config.yaml
hidden_size: 128
num_attention_heads: 4
num_key_value_heads: 4
qk_norm: false
lr_mult_up: 1.05
Each number is 50 + 15 x the weight over its row's rms, rounded and kept within 0 to 99. Layers, rows and columns count from 0. The size before them is the row's rms in percent of the matrix's.

# layer 14 MLP up, 512x128, rms 0.133, rows 50-104, columns 0-63
103:68 72 28 44 72 60 44 59 48 38 57 50 40 47 23 42 33 48 27 28 57 69 41 61 52 46 37 42 61 59 39 42 50 60 35 59 74 26 62 51 60 74 50 55 55 32 52 80 54 66 43 48 48 23 17 49 59 33 36 32 77 71 68 44
101:29 32 48 73 51 37 59 89 41 47 90 57 43 36 53 41 51 29 70 53 46 34 43 55 68 51 48 47 58 52 53 40 55 55 30 53 24 68 58 46 43 39 22 67 35 55 82 61 19 20 72 26 55 50 42 52 62 59 43 57 41 54 62 12
101:36 36 77 78 66 37 32 51 58 28 49 42 40 71 31 17 49 47 19 60 68 53 41 22 71 36 65 45 47 61 51 36 70 42 60 28 50 38 77 55 75 39 55 68 16 67 55 43 40 28 52 66 53 50 41 25 59 68 42 68 46 65 33 23
105:33 92 78 25 46 64 39 71 45 55 54 40 04 47 75 65 48 38 70 37 70 60 74 34 54 33 49 53 50 29 68 37 61 31 34 54 71 57 36 31 53 58 51 62 52 41 46 46 77 28 58 59 65 49 42 53 45 29 58 46 32 50 34 72
102:47 51 50 84 50 69 63 47 53 60 30 38 80 50 56 62 62 53 51 61 24 22 31 31 56 44 38 78 38 70 25 44 53 32 22 44 50 45 69 41 66 59 69 58 46 56 73 53 59 56 57 27 66 69 53 29 41 55 52 45 73 56 75 46
102:58 68 19 60 53 82 46 59 54 35 55 44 83 36 59 62 54 59 79 52 48 70 62 40 42 47 68 42 67 42 24 57 50 50 44 48 87 54 49 44 49 40 59 60 58 79 60 59 41 54 58 39 56 81 47 38 65 34 61 56 32 60 47 34
095:44 74 54 29 56 31 52 64 53 60 59 51 67 26 79 52 83 40 77 44 37 61 42 45 43 19 45 60 54 81 50 29 66 40 41 41 66 55 61 33 71 34 27 26 43 65 56 57 66 54 65 63 47 48 73 39 41 43 70 52 47 47 54 76
098:36 81 70 37 74 64 68 42 64 46 35 71 40 46 18 22 50 60 52 45 31 23 53 50 72 47 57 91 45 60 59 50 40 44 39 38 32 10 49 38 71 45 52 38 49 42 49 71 52 48 26 51 59 40 46 80 56 20 18 50 41 46 53 42
099:57 44 70 53 56 45 37 42 37 41 28 47 44 55 50 35 49 62 79 46 74 79 50 67 46 27 65 40 20 60 29 50 54 50 45 50 71 35 45 64 42 57 43 51 54 78 45 61 36 14 39 31 55 73 38 45 31 46 58 21 37 47 53 30
098:59 42 38 25 54 43 62 75 47 55 52 40 55 56 51 68 36 38 36 44 48 32 12 28 57 60 31 57 48 66 40 39 52 41 54 35 50 50 26 82 77 46 72 65 71 44 57 47 43 77 89 53 54 30 39 52 58 42 40 61 32 39 28 28
100:60 36 63 41 32 51 49 33 57 61 45 34 37 36 57 60 31 46 69 71 44 45 31 33 66 28 38 40 52 45 48 52 36 72 39 54 72 49 70 39 51 69 48 16 65 28 46 51 35 59 49 35 63 73 35 38 30 54 75 45 44 72 68 21
096:56 59 65 35 17 52 71 46 54 32 59 27 10 46 53 43 24 70 52 21 40 47 41 72 57 59 34 39 34 55 30 35 37 44 35 32 17 39 50 44 62 57 28 29 56 42 59 35 46 48 49 45 46 51 64 51 45 44 41 38 47 54 42 32
101:53 39 59 55 59 41 28 35 73 61 56 53 30 33 56 64 41 74 42 25 74 37 15 28 52 63 45 56 58 52 47 55 33 39 24 68 50 62 58 53 08 52 59 94 58 60 28 37 77 36 59 82 26 52 48 66 60 52 29 30 51 52 35 36
103:46 43 16 53 52 68 39 56 28 44 77 75 76 48 83 19 46 42 43 68 50 52 59 67 56 35 19 47 32 83 20 42 61 53 52 40 59 77 36 60 52 48 64 72 77 44 59 37 49 30 44 67 42 45 50 47 41 73 65 33 41 60 99 29
101:76 21 27 87 54 25 84 57 57 58 47 53 60 41 67 42 55 37 76 56 53 66 37 48 53 37 64 48 43 63 69 65 10 61 54 42 51 67 39 59 54 61 33 43 59 16 53 32 35 46 39 48 51 52 62 74 63 41 58 25 44 54 57 40
098:52 38 67 57 31 73 39 39 42 58 22 30 61 48 51 33 37 59 62 43 30 38 20 52 46 55 41 34 55 40 66 39 52 43 31 22 70 41 45 65 56 46 60 58 86 45 64 57 41 33 61 21 53 30 24 55 26 45 22 39 40 42 81 24
099:49 46 52 37 41 32 20 54 65 43 37 61 35 47 25 48 38 55 52 65 37 49 29 52 62 35 43 49 34 41 64 44 44 48 35 56 46 44 44 26 81 16 63 38 62 64 55 43 35 70 18 82 28 57 37 51 55 45 68 43 38 62 38 49
094:46 39 68 79 36 66 44 49 14 55 67 69 48 36 40 12 61 48 37 39 38 72 40 47 36 55 31 64 38 64 48 29 74 60 18 54 33 50 75 80 71 45 51 60 43 64 40 38 39 66 73 42 27 59 60 51 60 42 47 67 54 30 43 59
103:56 55 56 54 41 53 57 50 46 57 60 45 79 26 51 52 51 79 64 51 35 55 48 68 50 35 74 70 28 41 38 31 41 27 51 30 39 36 77 38 83 33 63 40 72 68 65 63 27 78 27 49 39 50 57 62 56 78 59 57 53 55 85 43
102:48 59 57 50 77 54 48 57 71 51 30 31 43 44 87 43 67 44 27 34 29 67 49 19 44 58 46 64 56 52 53 56 42 34 60 43 26 50 51 52 58 63 70 40 55 86 34 34 65 52 29 54 41 57 31 19 52 38 49 45 24 40 63 34
097:33 50 43 46 51 42 69 18 33 54 61 53 48 60 41 60 52 44 47 34 53 46 32 60 30 32 57 62 27 39 54 16 44 59 34 55 78 52 60 57 40 30 65 22 88 35 43 81 72 56 46 34 87 43 44 46 57 18 40 56 48 58 34 52
094:24 59 40 40 55 24 76 54 57 44 58 28 48 57 37 49 44 28 75 61 40 39 52 63 47 23 43 54 44 45 52 56 73 50 17 62 41 75 69 88 41 67 46 36 65 42 46 29 68 41 78 25 67 49 57 57 66 64 47 65 43 48 54 40
096:44 70 61 57 66 51 72 45 30 40 39 60 65 65 54 35 49 47 75 24 19 28 69 45 37 58 41 48 39 60 44 49 59 57 52 49 52 69 62 42 66 52 55 63 61 55 30 67 62 77 50 34 52 30 63 40 60 09 62 40 36 70 36 45
101:35 49 37 45 61 56 60 48 26 60 42 27 98 59 79 32 36 67 77 40 27 44 50 68 41 31 71 72 68 27 30 55 45 51 40 69 57 39 82 17 52 57 25 51 49 42 45 65 28 35 30 51 47 37 50 61 31 50 52 43 41 48 48 45
103:74 64 49 44 47 49 37 64 60 66 51 26 69 40 51 21 62 39 58 64 31 49 23 36 58 69 53 48 69 55 23 40 89 33 33 25 32 25 54 32 56 28 44 59 80 43 45 66 80 39 43 53 60 46 64 45 71 61 77 46 65 40 62 31
103:64 63 42 41 55 57 86 69 39 33 59 36 81 44 56 35 40 15 39 29 60 62 71 61 43 61 65 35 64 44 59 66 43 61 27 25 33 38 45 55 89 46 18 56 74 38 22 29 65 55 36 51 54 48 34 42 92 69 57 36 64 81 55 62
103:42 74 61 43 38 52 69 26 55 53 56 64 41 58 43 34 70 62 42 56 61 30 46 44 71 52 66 49 40 65 45 60 60 39 58 42 60 66 46 58 35 36 46 63 37 27 43 54 44 45 29 62 49 22 42 29 83 32 46 58 30 45 42 34
101:31 62 43 42 55 42 35 65 32 46 45 58 55 62 83 56 44 44 62 26 71 68 34 59 40 38 54 64 35 41 26 40 54 67 40 54 52 52 65 45 42 31 42 46 50 62 55 37 35 39 91 56 79 65 25 55 61 50 48 40 37 58 56 69
103:32 46 46 31 21 39 54 35 41 32 03 25 50 58 37 51 39 48 74 41 64 32 42 14 63 61 60 49 22 37 59 48 73 25 55 48 37 47 70 46 66 51 59 48 51 55 51 49 22 55 31 20 42 29 52 37 61 69 40 33 41 43 42 67
096:64 60 43 61 70 61 54 72 36 51 58 54 53 80 61 38 38 50 45 52 57 39 63 59 51 63 66 78 39 50 54 52 48 32 42 43 52 52 51 38 27 34 41 71 59 60 55 38 43 59 40 28 21 52 62 40 44 42 73 70 58 42 57 51
102:37 55 38 82 69 81 82 37 42 60 57 41 38 59 62 52 41 52 46 29 72 38 44 84 37 48 60 48 37 96 44 33 41 57 69 46 40 38 49 61 77 49 35 63 36 51 55 49 63 62 34 43 54 56 29 59 31 28 47 46 58 34 62 36
095:25 69 51 40 86 39 48 40 69 49 34 31 41 59 23 39 58 47 56 32 59 64 24 48 65 69 48 34 31 59 39 50 45 35 74 28 57 61 63 38 61 47 35 28 67 49 70 22 44 41 57 28 29 59 55 59 72 36 48 24 39 55 41 43
093:59 12 50 44 46 56 51 28 42 43 82 34 34 63 46 59 63 69 90 48 47 69 62 65 63 26 73 59 54 50 52 65 65 56 16 47 47 65 71 58 38 49 69 63 55 28 73 61 57 56 47 27 32 31 59 43 46 37 60 74 41 55 41 50
108:43 45 46 33 32 32 47 61 69 55 66 41 45 37 37 50 54 46 60 78 20 34 35 48 33 46 68 55 57 67 59 42 46 40 61 64 77 66 34 39 61 55 23 53 26 40 41 37 62 59 64 46 59 31 47 32 40 30 46 68 14 60 49 31
101:31 45 34 51 51 57 33 69 21 39 35 77 51 38 65 66 38 53 42 39 53 53 49 42 41 48 69 52 32 30 41 38 67 70 38 50 58 64 24 48 55 42 40 48 77 71 58 52 70 59 45 53 75 54 50 34 55 58 41 61 44 51 39 53
101:39 65 59 29 56 60 56 56 75 43 14 63 47 32 48 50 51 32 70 49 38 69 46 53 29 36 18 74 72 26 62 66 66 53 50 45 60 59 41 74 36 56 33 27 54 52 61 54 62 62 66 44 55 42 48 56 54 44 71 74 22 50 50 47
095:35 45 27 42 67 67 53 13 61 52 59 71 66 54 31 41 41 52 62 52 51 39 81 44 47 35 55 62 32 06 32 23 38 63 43 50 29 77 58 48 41 55 48 46 65 43 37 40 49 49 43 44 62 59 32 68 87 59 60 63 50 42 45 69
099:35 56 79 63 36 30 41 49 53 59 61 43 73 44 46 71 41 41 39 60 46 51 48 35 42 54 35 36 38 64 35 46 51 79 53 73 58 51 62 76 56 31 65 51 82 42 66 43 48 44 58 15 42 52 24 39 41 42 38 48 38 47 51 70
101:53 58 41 57 46 56 35 45 30 46 57 60 63 23 48 57 34 43 78 58 44 37 40 28 25 43 29 61 38 31 66 52 48 47 42 46 36 42 72 60 50 53 45 46 29 59 50 59 53 44 75 56 58 59 30 46 58 35 41 29 36 25 37 59
101:33 43 48 32 73 67 41 43 15 58 35 30 55 19 43 38 52 25 45 37 53 84 36 44 41 40 29 37 75 44 71 26 33 77 67 50 63 39 28 30 50 37 65 86 76 72 40 70 65 47 57 58 49 57 24 78 71 43 60 28 42 38 36 43
094:68 44 21 48 55 33 60 65 39 49 35 62 56 29 62 66 36 29 39 68 38 46 57 67 67 60 32 77 35 44 51 41 44 52 25 55 47 26 44 52 51 32 48 69 62 52 30 50 58 35 50 73 62 76 32 59 55 61 65 58 54 50 64 72
101:32 41 47 49 36 41 54 56 57 55 53 35 70 72 62 58 53 48 64 65 48 54 41 86 29 50 26 71 47 30 38 30 75 19 72 52 59 14 27 58 66 67 43 74 47 56 53 26 60 59 76 42 46 49 47 63 64 47 36 23 31 52 85 55
096:44 78 41 50 64 68 65 49 31 54 44 56 52 29 37 37 58 83 38 49 40 74 39 56 53 40 38 68 57 57 41 61 48 53 59 32 64 31 52 43 64 51 50 70 63 20 57 45 58 54 43 58 64 54 44 40 30 79 42 76 64 48 93 32
094:30 31 23 56 50 37 69 70 46 76 61 27 35 34 35 68 43 38 44 48 34 83 49 52 36 69 65 49 31 60 61 51 45 61 71 31 78 26 52 38 44 47 53 48 22 45 57 53 19 44 57 56 52 44 47 52 94 88 22 44 55 67 45 34
099:21 71 59 36 44 45 53 68 59 37 54 69 44 55 56 74 43 58 49 41 77 49 41 69 88 15 45 40 23 76 54 47 43 43 42 78 47 35 41 47 38 59 72 43 42 35 71 54 83 58 67 34 68 41 57 39 79 33 52 50 48 52 20 52
099:32 39 36 33 53 55 26 88 62 53 42 54 48 56 47 35 79 64 44 52 56 53 37 41 57 55 53 37 39 76 52 61 37 49 64 65 56 51 60 17 31 41 58 55 51 72 50 32 29 46 51 76 39 63 19 41 85 47 65 49 46 46 36 33
102:13 54 39 46 57 55 75 61 41 37 55 43 64 37 64 62 65 65 71 32 55 35 23 41 39 49 36 31 48 62 82 53 66 71 47 58 69 35 41 52 52 53 48 37 43 56 79 53 59 47 61 36 76 39 29 58 37 27 48 21 55 16 49 32
099:43 11 68 25 20 50 50 60 33 56 44 15 63 67 27 35 61 48 63 72 53 38 39 31 51 40 42 62 55 47 66 62 58 62 50 42 14 36 44 51 70 71 37 44 38 50 47 63 61 61 88 51 65 54 41 51 24 43 53 54 35 62 39 46
093:48 56 42 57 36 46 40 17 71 71 64 35 45 87 44 51 51 31 65 50 49 45 45 44 48 42 46 59 26 68 18 57 46 56 48 58 49 38 75 30 58 51 37 79 19 21 41 49 29 56 48 37 53 56 57 56 28 32 54 18 51 51 77 69
100:45 45 57 56 28 60 53 48 67 65 60 32 61 58 43 47 32 27 96 47 52 27 35 49 54 62 56 60 51 45 51 54 26 27 96 43 54 38 46 30 44 50 49 69 54 51 03 25 74 49 59 67 53 42 99 60 58 45 28 44 36 43 51 55
106:70 31 75 62 47 60 32 47 43 71 53 69 82 43 53 73 50 59 49 32 49 46 41 43 35 93 83 45 39 73 50 32 52 27 50 33 49 72 56 21 63 50 31 45 55 55 67 56 44 54 46 47 34 43 39 52 18 47 45 51 29 58 84 32
094:49 58 49 92 63 60 49 62 43 55 53 30 55 38 72 28 46 50 34 34 81 58 22 41 48 12 48 73 54 78 58 68 60 40 51 61 28 57 55 32 57 60 39 28 37 46 71 63 53 48 70 44 60 55 74 25 54 49 65 79 41 80 63 60
097:44 52 54 52 59 57 52 78 32 50 48 57 50 43 48 36 31 70 49 30 33 39 45 37 34 73 35 61 59 61 53 36 64 23 42 48 50 59 38 51 61 69 37 34 00 20 54 43 79 61 48 73 59 60 58 53 53 73 68 36 45 64 43 64
097:45 68 69 23 56 42 46 52 51 43 53 45 45 54 40 27 56 58 39 27 10 36 60 34 29 35 71 65 48 50 39 35 40 51 33 71 54 41 53 26 42 51 41 51 54 42 37 73 62 40 52 61 50 51 57 66 63 22 36 45 50 49 53 22
096:23 46 41 62 53 22 55 18 51 41 31 47 57 33 26 76 32 37 46 32 53 66 53 17 57 39 60 45 43 52 57 48 80 46 73 46 19 64 84 56 53 70 41 49 54 64 63 75 68 44 53 47 78 66 25 51 70 43 63 33 23 23 57 52
# layer 14 MLP down (transposed), 512x128, rms 0.0344, rows 50-103, columns 0-63
110:54 49 46 74 35 30 72 63 41 53 59 44 40 47 49 43 44 59 53 39 25 42 43 76 58 26 29 43 49 49 51 49 44 43 47 40 46 29 33 42 39 52 61 60 42 55 34 35 46 72 61 51 48 43 41 39 64 74 69 23 94 78 59 48
092:63 37 62 51 37 69 41 26 53 38 30 39 43 53 56 74 54 70 58 11 61 43 89 46 39 51 41 46 64 75 71 39 54 46 47 51 48 47 23 44 22 67 67 52 51 28 25 45 65 60 36 66 02 43 28 45 61 28 66 79 65 44 37 67
096:57 44 45 26 45 61 57 64 61 69 36 72 35 49 41 55 58 37 40 56 45 30 73 71 57 44 28 63 63 38 72 61 34 74 66 49 62 25 61 27 40 45 77 63 65 57 61 27 57 47 60 65 41 36 44 21 20 38 49 73 29 67 57 43
096:35 27 55 53 89 25 46 53 51 25 37 62 67 55 41 76 73 54 44 30 46 17 46 58 39 61 41 36 54 46 38 59 33 48 67 29 29 41 50 46 55 65 54 33 66 42 65 46 45 51 38 49 28 40 30 32 55 73 44 77 42 38 72 57
107:64 60 70 69 70 64 54 40 54 69 65 68 42 42 69 65 32 50 59 66 72 42 76 61 44 33 62 31 37 60 69 48 72 51 43 33 78 61 72 40 50 33 45 67 48 68 74 56 42 70 36 58 42 42 28 33 33 66 66 46 72 28 42 38
099:57 29 88 42 32 23 61 53 65 63 53 48 23 49 73 45 58 37 39 68 49 37 55 59 36 39 35 45 31 48 37 44 66 61 45 44 58 77 32 56 64 53 87 38 51 31 53 44 38 74 59 43 50 46 48 69 43 58 41 59 57 41 45 63
098:56 28 42 61 38 70 38 32 42 59 55 52 07 49 59 32 34 51 45 60 28 47 56 48 68 51 69 60 59 48 51 73 37 58 47 33 45 49 66 37 47 69 50 81 62 56 48 42 60 70 42 42 59 50 48 58 38 37 38 30 26 70 45 58
099:50 27 53 76 34 67 32 16 56 38 46 53 34 49 68 71 52 54 53 36 77 58 73 59 21 38 44 52 38 50 27 26 16 57 60 36 74 80 36 75 45 53 83 43 80 58 30 51 31 40 68 34 45 51 70 68 59 81 53 40 60 60 47 56
095:41 74 62 48 59 52 14 74 37 40 74 91 47 20 43 58 50 42 57 52 41 28 67 56 61 71 41 39 57 54 32 36 46 53 52 63 41 58 49 34 46 54 70 69 51 68 37 59 30 61 63 52 51 54 60 48 32 43 45 51 63 49 57 39
093:34 44 43 36 41 56 37 39 56 29 41 70 40 64 45 45 37 43 53 34 73 47 36 48 61 37 48 78 77 59 64 88 75 47 31 52 65 54 75 19 64 69 47 50 58 54 45 47 57 34 18 72 51 50 71 41 51 39 45 36 52 51 43 63
105:56 71 38 60 48 43 30 49 57 28 41 54 41 39 46 17 56 49 27 48 37 38 64 50 50 79 58 41 68 53 50 51 44 33 41 62 59 49 68 73 50 52 57 61 38 85 47 66 53 39 25 43 69 34 42 62 55 39 50 34 49 50 58 75
102:50 35 47 59 58 54 46 65 42 48 64 65 69 33 44 64 66 45 47 54 37 56 32 45 72 39 57 59 69 37 22 23 57 39 69 99 68 52 50 50 64 53 53 35 41 47 26 69 35 69 95 38 65 45 20 51 59 38 64 76 65 55 41 80
099:43 65 49 59 49 65 78 61 55 44 42 68 57 45 39 51 28 48 66 68 55 38 48 73 64 19 54 57 57 44 66 57 54 43 60 83 66 48 38 51 57 42 40 47 49 74 53 60 65 51 68 30 74 60 55 48 67 59 62 56 50 89 67 49
102:66 57 46 53 35 38 59 45 45 55 35 64 42 38 35 48 39 75 63 29 53 37 48 44 41 48 48 70 84 47 55 33 63 60 49 52 48 45 76 35 45 80 68 06 35 54 72 36 82 72 35 53 70 48 35 24 57 51 65 44 83 43 57 45
106:44 49 32 68 48 32 42 60 31 44 68 51 36 17 25 51 42 36 42 61 50 57 26 62 47 25 47 49 36 65 63 30 52 61 52 82 58 24 46 53 39 40 84 68 35 44 31 57 57 44 59 44 59 38 72 56 65 33 42 32 42 43 40 44
097:48 40 23 47 53 62 32 59 67 88 56 64 28 44 42 40 48 59 42 95 61 60 52 51 55 39 65 38 22 45 67 81 48 43 57 59 25 45 67 33 42 39 48 71 49 69 29 48 56 50 46 72 69 49 48 44 84 46 62 46 53 65 49 56
094:53 65 33 27 30 96 28 36 59 53 53 65 76 54 51 58 56 91 50 45 55 36 35 42 49 59 47 62 50 69 63 52 74 38 83 62 38 48 32 60 44 58 44 56 65 57 22 44 45 43 58 51 58 62 42 52 73 46 27 44 42 24 64 31
099:68 40 69 50 48 63 31 40 62 41 30 30 57 69 31 71 29 53 65 53 47 49 57 71 65 53 53 54 71 17 60 57 19 56 81 51 71 33 41 29 32 42 42 57 56 23 47 67 79 37 38 63 56 41 40 23 52 62 27 57 45 75 55 57
115:60 70 38 73 43 80 57 57 38 21 45 40 56 68 37 67 48 50 59 48 57 21 62 44 47 54 43 59 36 47 42 44 48 23 58 23 41 39 52 66 82 48 55 40 80 50 39 53 62 59 32 66 61 45 57 46 67 22 67 38 55 76 60 42
111:76 46 51 43 39 71 14 40 67 47 73 34 36 52 62 71 47 54 60 55 53 64 72 57 69 66 78 48 55 42 36 67 62 29 66 38 31 77 56 40 58 46 27 42 68 44 05 15 56 56 57 41 69 52 40 53 39 52 12 55 36 55 45 39
093:58 52 54 42 54 74 18 63 70 39 50 74 60 35 77 49 39 53 78 78 65 16 64 51 51 66 65 55 58 57 50 73 25 54 70 51 37 44 29 65 36 63 40 61 38 33 56 49 48 46 62 46 23 52 40 70 36 61 84 51 26 51 56 26
094:52 64 39 32 51 50 35 46 49 48 31 65 57 61 42 66 41 51 43 28 71 38 58 71 62 92 46 48 46 53 19 79 31 50 72 42 34 18 18 47 41 57 52 69 41 50 39 57 43 36 48 74 50 71 33 49 37 42 39 60 50 65 63 56
100:62 64 26 58 53 51 75 48 53 59 38 41 71 41 55 47 54 59 41 64 57 41 45 71 65 71 69 41 71 49 22 29 36 13 39 52 33 71 30 50 42 85 30 60 57 28 32 48 36 43 59 53 25 41 61 50 33 29 41 75 78 33 60 51
102:35 52 37 03 47 52 56 40 46 46 54 40 69 74 31 36 66 69 39 59 32 66 35 49 44 62 40 61 47 59 68 49 57 70 43 21 69 28 42 50 39 50 34 26 47 53 31 47 68 66 46 21 48 61 71 37 55 39 67 51 40 43 30 47
109:50 72 51 73 58 56 55 67 56 64 51 37 50 21 45 43 39 28 42 49 46 38 53 55 43 61 57 42 34 37 53 55 50 34 48 32 57 64 09 24 41 42 54 57 60 56 68 49 60 70 29 47 44 42 44 35 46 48 38 24 66 62 50 41
098:45 60 58 56 43 64 61 51 57 62 69 38 46 66 52 43 45 48 40 25 37 83 52 67 42 42 35 65 53 52 51 65 61 48 12 49 38 58 58 52 58 34 67 58 54 41 62 33 39 60 43 68 37 77 56 26 63 44 30 57 50 87 56 46
096:63 33 57 49 29 53 57 35 37 57 40 60 59 55 74 43 47 59 46 19 41 64 80 15 72 58 45 75 45 80 75 40 56 71 44 46 48 48 60 60 66 38 52 45 38 43 41 77 40 51 63 35 41 49 57 57 49 45 73 35 47 32 51 47
103:68 49 65 51 41 74 58 55 70 65 42 54 55 60 25 51 39 58 62 67 42 45 33 46 76 70 39 21 47 64 63 49 65 47 54 52 57 38 53 57 75 77 43 61 66 16 29 50 52 46 21 69 30 41 61 48 61 28 36 68 61 43 63 45
096:34 39 43 61 19 59 66 65 64 46 70 54 64 59 37 49 56 49 44 59 38 54 26 55 40 67 37 74 63 53 27 61 40 70 34 72 48 68 93 61 52 24 47 29 52 42 71 57 62 25 43 50 51 31 39 46 67 35 46 30 44 48 39 59
091:72 63 78 68 12 63 54 46 72 68 54 55 50 33 62 69 66 28 52 44 37 56 58 38 25 50 47 41 47 44 42 40 45 44 48 54 66 43 75 84 22 36 43 43 31 25 43 69 30 53 54 42 68 45 66 17 50 61 56 57 51 56 66 37
094:24 50 45 36 40 33 72 52 20 57 48 54 61 59 61 51 48 58 37 61 38 49 56 53 68 25 43 48 35 33 58 40 71 52 38 78 66 60 36 44 82 62 68 35 61 39 61 29 54 47 45 19 67 27 53 77 67 55 61 61 60 54 43 57
097:55 46 51 66 38 66 29 81 75 76 55 61 64 21 78 73 59 61 41 55 49 46 40 35 32 40 59 46 48 29 40 68 45 45 62 41 85 30 59 74 57 37 64 51 40 40 24 53 51 62 54 41 69 45 49 58 40 58 59 51 62 34 70 40
094:57 36 61 46 78 91 55 38 57 32 35 74 53 57 44 58 28 36 57 60 26 58 94 48 20 55 67 23 70 43 53 46 72 68 67 70 32 30 83 42 62 45 56 47 60 42 18 47 57 58 24 51 74 44 42 54 50 67 31 40 51 33 49 68
103:51 41 21 60 47 68 76 41 34 39 62 46 60 57 39 65 43 52 59 27 61 43 75 63 35 37 49 31 31 64 53 49 49 42 50 17 14 07 62 57 23 64 47 45 31 54 26 55 37 68 58 65 47 55 59 74 45 61 64 51 56 65 78 77
111:39 56 82 46 67 52 66 66 74 22 58 38 53 35 49 38 67 65 70 54 68 43 68 53 44 62 43 48 49 69 42 55 52 47 54 26 35 40 72 21 78 76 56 31 55 36 32 29 28 70 68 44 66 40 37 66 62 54 27 27 47 60 51 36
102:51 55 39 73 52 42 58 45 29 31 59 35 67 47 53 48 45 44 32 14 40 20 54 41 56 61 41 78 62 60 48 33 32 68 21 62 47 21 57 37 57 51 58 34 79 38 63 44 52 76 54 56 76 94 14 36 59 58 36 65 50 47 47 51
094:58 57 79 27 34 40 44 89 54 30 16 48 37 55 57 74 51 62 53 27 61 42 38 53 39 63 42 56 56 76 44 79 46 25 57 67 45 24 63 39 42 40 27 64 57 55 58 40 54 34 44 68 56 50 68 43 36 27 58 28 66 40 69 15
094:68 06 57 50 80 86 72 66 29 54 53 68 53 32 56 36 40 61 57 50 56 47 45 65 54 59 68 66 10 47 58 48 62 62 26 55 48 27 63 54 46 40 36 54 41 38 67 64 42 53 51 65 42 45 53 52 64 38 49 63 67 32 44 46
099:25 82 37 50 41 30 67 61 54 38 27 44 31 84 56 60 50 59 32 49 61 66 53 44 54 34 30 29 62 56 37 37 51 54 08 46 49 65 58 47 58 36 38 42 74 50 79 78 45 69 20 42 47 61 76 67 51 60 37 44 31 53 53 45
105:63 60 55 63 48 39 24 32 81 19 53 49 45 26 25 24 61 38 53 43 44 49 74 56 52 43 68 45 50 52 47 86 61 34 39 48 43 66 65 60 56 48 56 39 50 47 45 47 53 38 44 51 26 89 44 51 45 65 56 59 34 43 72 54
098:47 52 42 53 42 78 48 59 48 50 65 35 47 54 47 23 66 52 45 40 35 35 68 54 39 28 51 51 66 62 72 45 78 51 81 48 59 91 32 61 45 45 75 40 59 43 57 65 58 52 55 37 53 45 86 34 36 29 65 44 68 35 26 28
105:68 43 49 48 64 37 44 44 54 35 67 59 30 42 36 42 57 59 53 48 37 42 34 23 42 21 52 32 42 71 76 85 27 63 25 72 42 71 60 48 33 45 73 35 54 49 51 62 47 51 41 43 49 47 78 32 31 58 57 40 34 39 18 51
111:60 70 61 67 74 45 50 51 59 30 61 52 63 47 25 65 57 43 36 44 41 54 54 50 65 81 42 39 56 48 46 65 53 53 50 27 45 43 49 50 43 48 50 66 30 17 63 59 22 59 46 53 49 38 60 76 43 55 44 68 74 64 74 53
095:54 67 31 46 54 73 35 49 64 30 16 70 46 47 62 50 13 54 59 31 52 41 47 50 62 43 52 33 67 73 38 75 68 32 42 62 24 45 56 55 47 66 54 56 49 45 61 45 61 40 53 72 48 45 60 46 22 26 30 53 48 25 45 34
098:46 46 18 50 70 50 59 25 36 52 38 44 35 56 49 46 34 52 46 54 57 34 76 68 51 45 59 54 37 60 51 38 69 47 78 64 57 42 28 30 50 69 37 18 71 75 53 49 19 49 59 54 52 56 48 59 62 44 77 48 49 52 28 49
102:62 46 49 55 36 41 52 18 78 57 58 55 36 46 69 65 14 26 44 59 62 61 56 48 30 60 51 51 59 52 60 47 63 59 61 65 23 61 49 29 27 51 25 51 54 45 64 56 35 33 51 61 38 40 76 44 43 32 78 14 80 68 46 57
104:97 62 62 71 54 60 50 54 38 54 49 44 53 46 43 46 21 26 06 65 71 47 44 45 62 41 51 42 58 44 27 52 21 33 51 40 40 47 71 41 54 43 37 71 37 66 39 62 48 52 62 61 41 62 76 67 34 70 39 31 59 71 64 80
101:56 41 41 58 24 70 71 51 12 34 44 43 55 51 65 68 24 37 20 58 58 42 60 67 46 49 48 39 45 51 78 43 51 56 37 46 30 47 42 35 57 24 67 68 59 58 43 64 46 61 51 39 63 47 52 49 35 99 21 38 40 59 58 30
088:75 55 42 22 43 51 22 21 54 43 28 51 46 66 43 34 62 52 48 16 58 67 39 67 54 63 47 45 31 69 72 50 40 36 63 58 38 54 78 55 54 50 37 43 73 57 24 43 61 61 48 61 58 31 44 54 60 37 41 32 34 35 83 32
100:49 31 74 37 75 35 44 36 30 39 26 33 37 26 43 30 57 52 35 90 56 38 68 64 72 39 43 65 56 53 29 52 34 52 33 55 64 37 45 46 53 73 32 31 67 48 49 56 43 19 39 73 56 51 70 36 33 68 47 68 49 26 53 51
109:54 62 29 31 38 52 81 47 15 76 55 48 55 43 41 55 46 34 80 65 83 71 65 31 64 22 55 43 67 44 50 65 50 59 20 50 58 34 19 46 68 46 52 50 55 57 73 66 53 61 40 47 75 67 54 50 43 42 57 74 73 59 53 38
096:49 51 28 45 48 49 45 46 48 37 62 50 63 57 64 22 51 18 62 56 53 61 52 40 54 31 59 49 87 58 18 70 37 43 35 43 53 41 47 78 55 67 61 33 57 48 39 35 34 41 53 55 17 73 35 55 47 49 46 55 41 46 82 50
095:24 39 62 37 61 40 50 31 43 57 77 46 47 40 61 68 60 57 80 70 40 37 46 65 51 67 59 47 57 35 61 53 31 51 60 71 48 36 49 72 29 39 65 71 56 67 56 61 28 40 42 21 66 41 41 21 45 62 30 17 52 37 66 59
097:38 51 62 44 82 41 41 31 70 42 34 71 60 39 74 43 25 19 40 75 43 67 29 42 54 34 60 46 35 47 71 25 62 35 79 57 75 64 33 67 48 43 46 64 60 47 37 45 46 41 30 54 47 56 65 58 36 46 70 21 40 60 73 39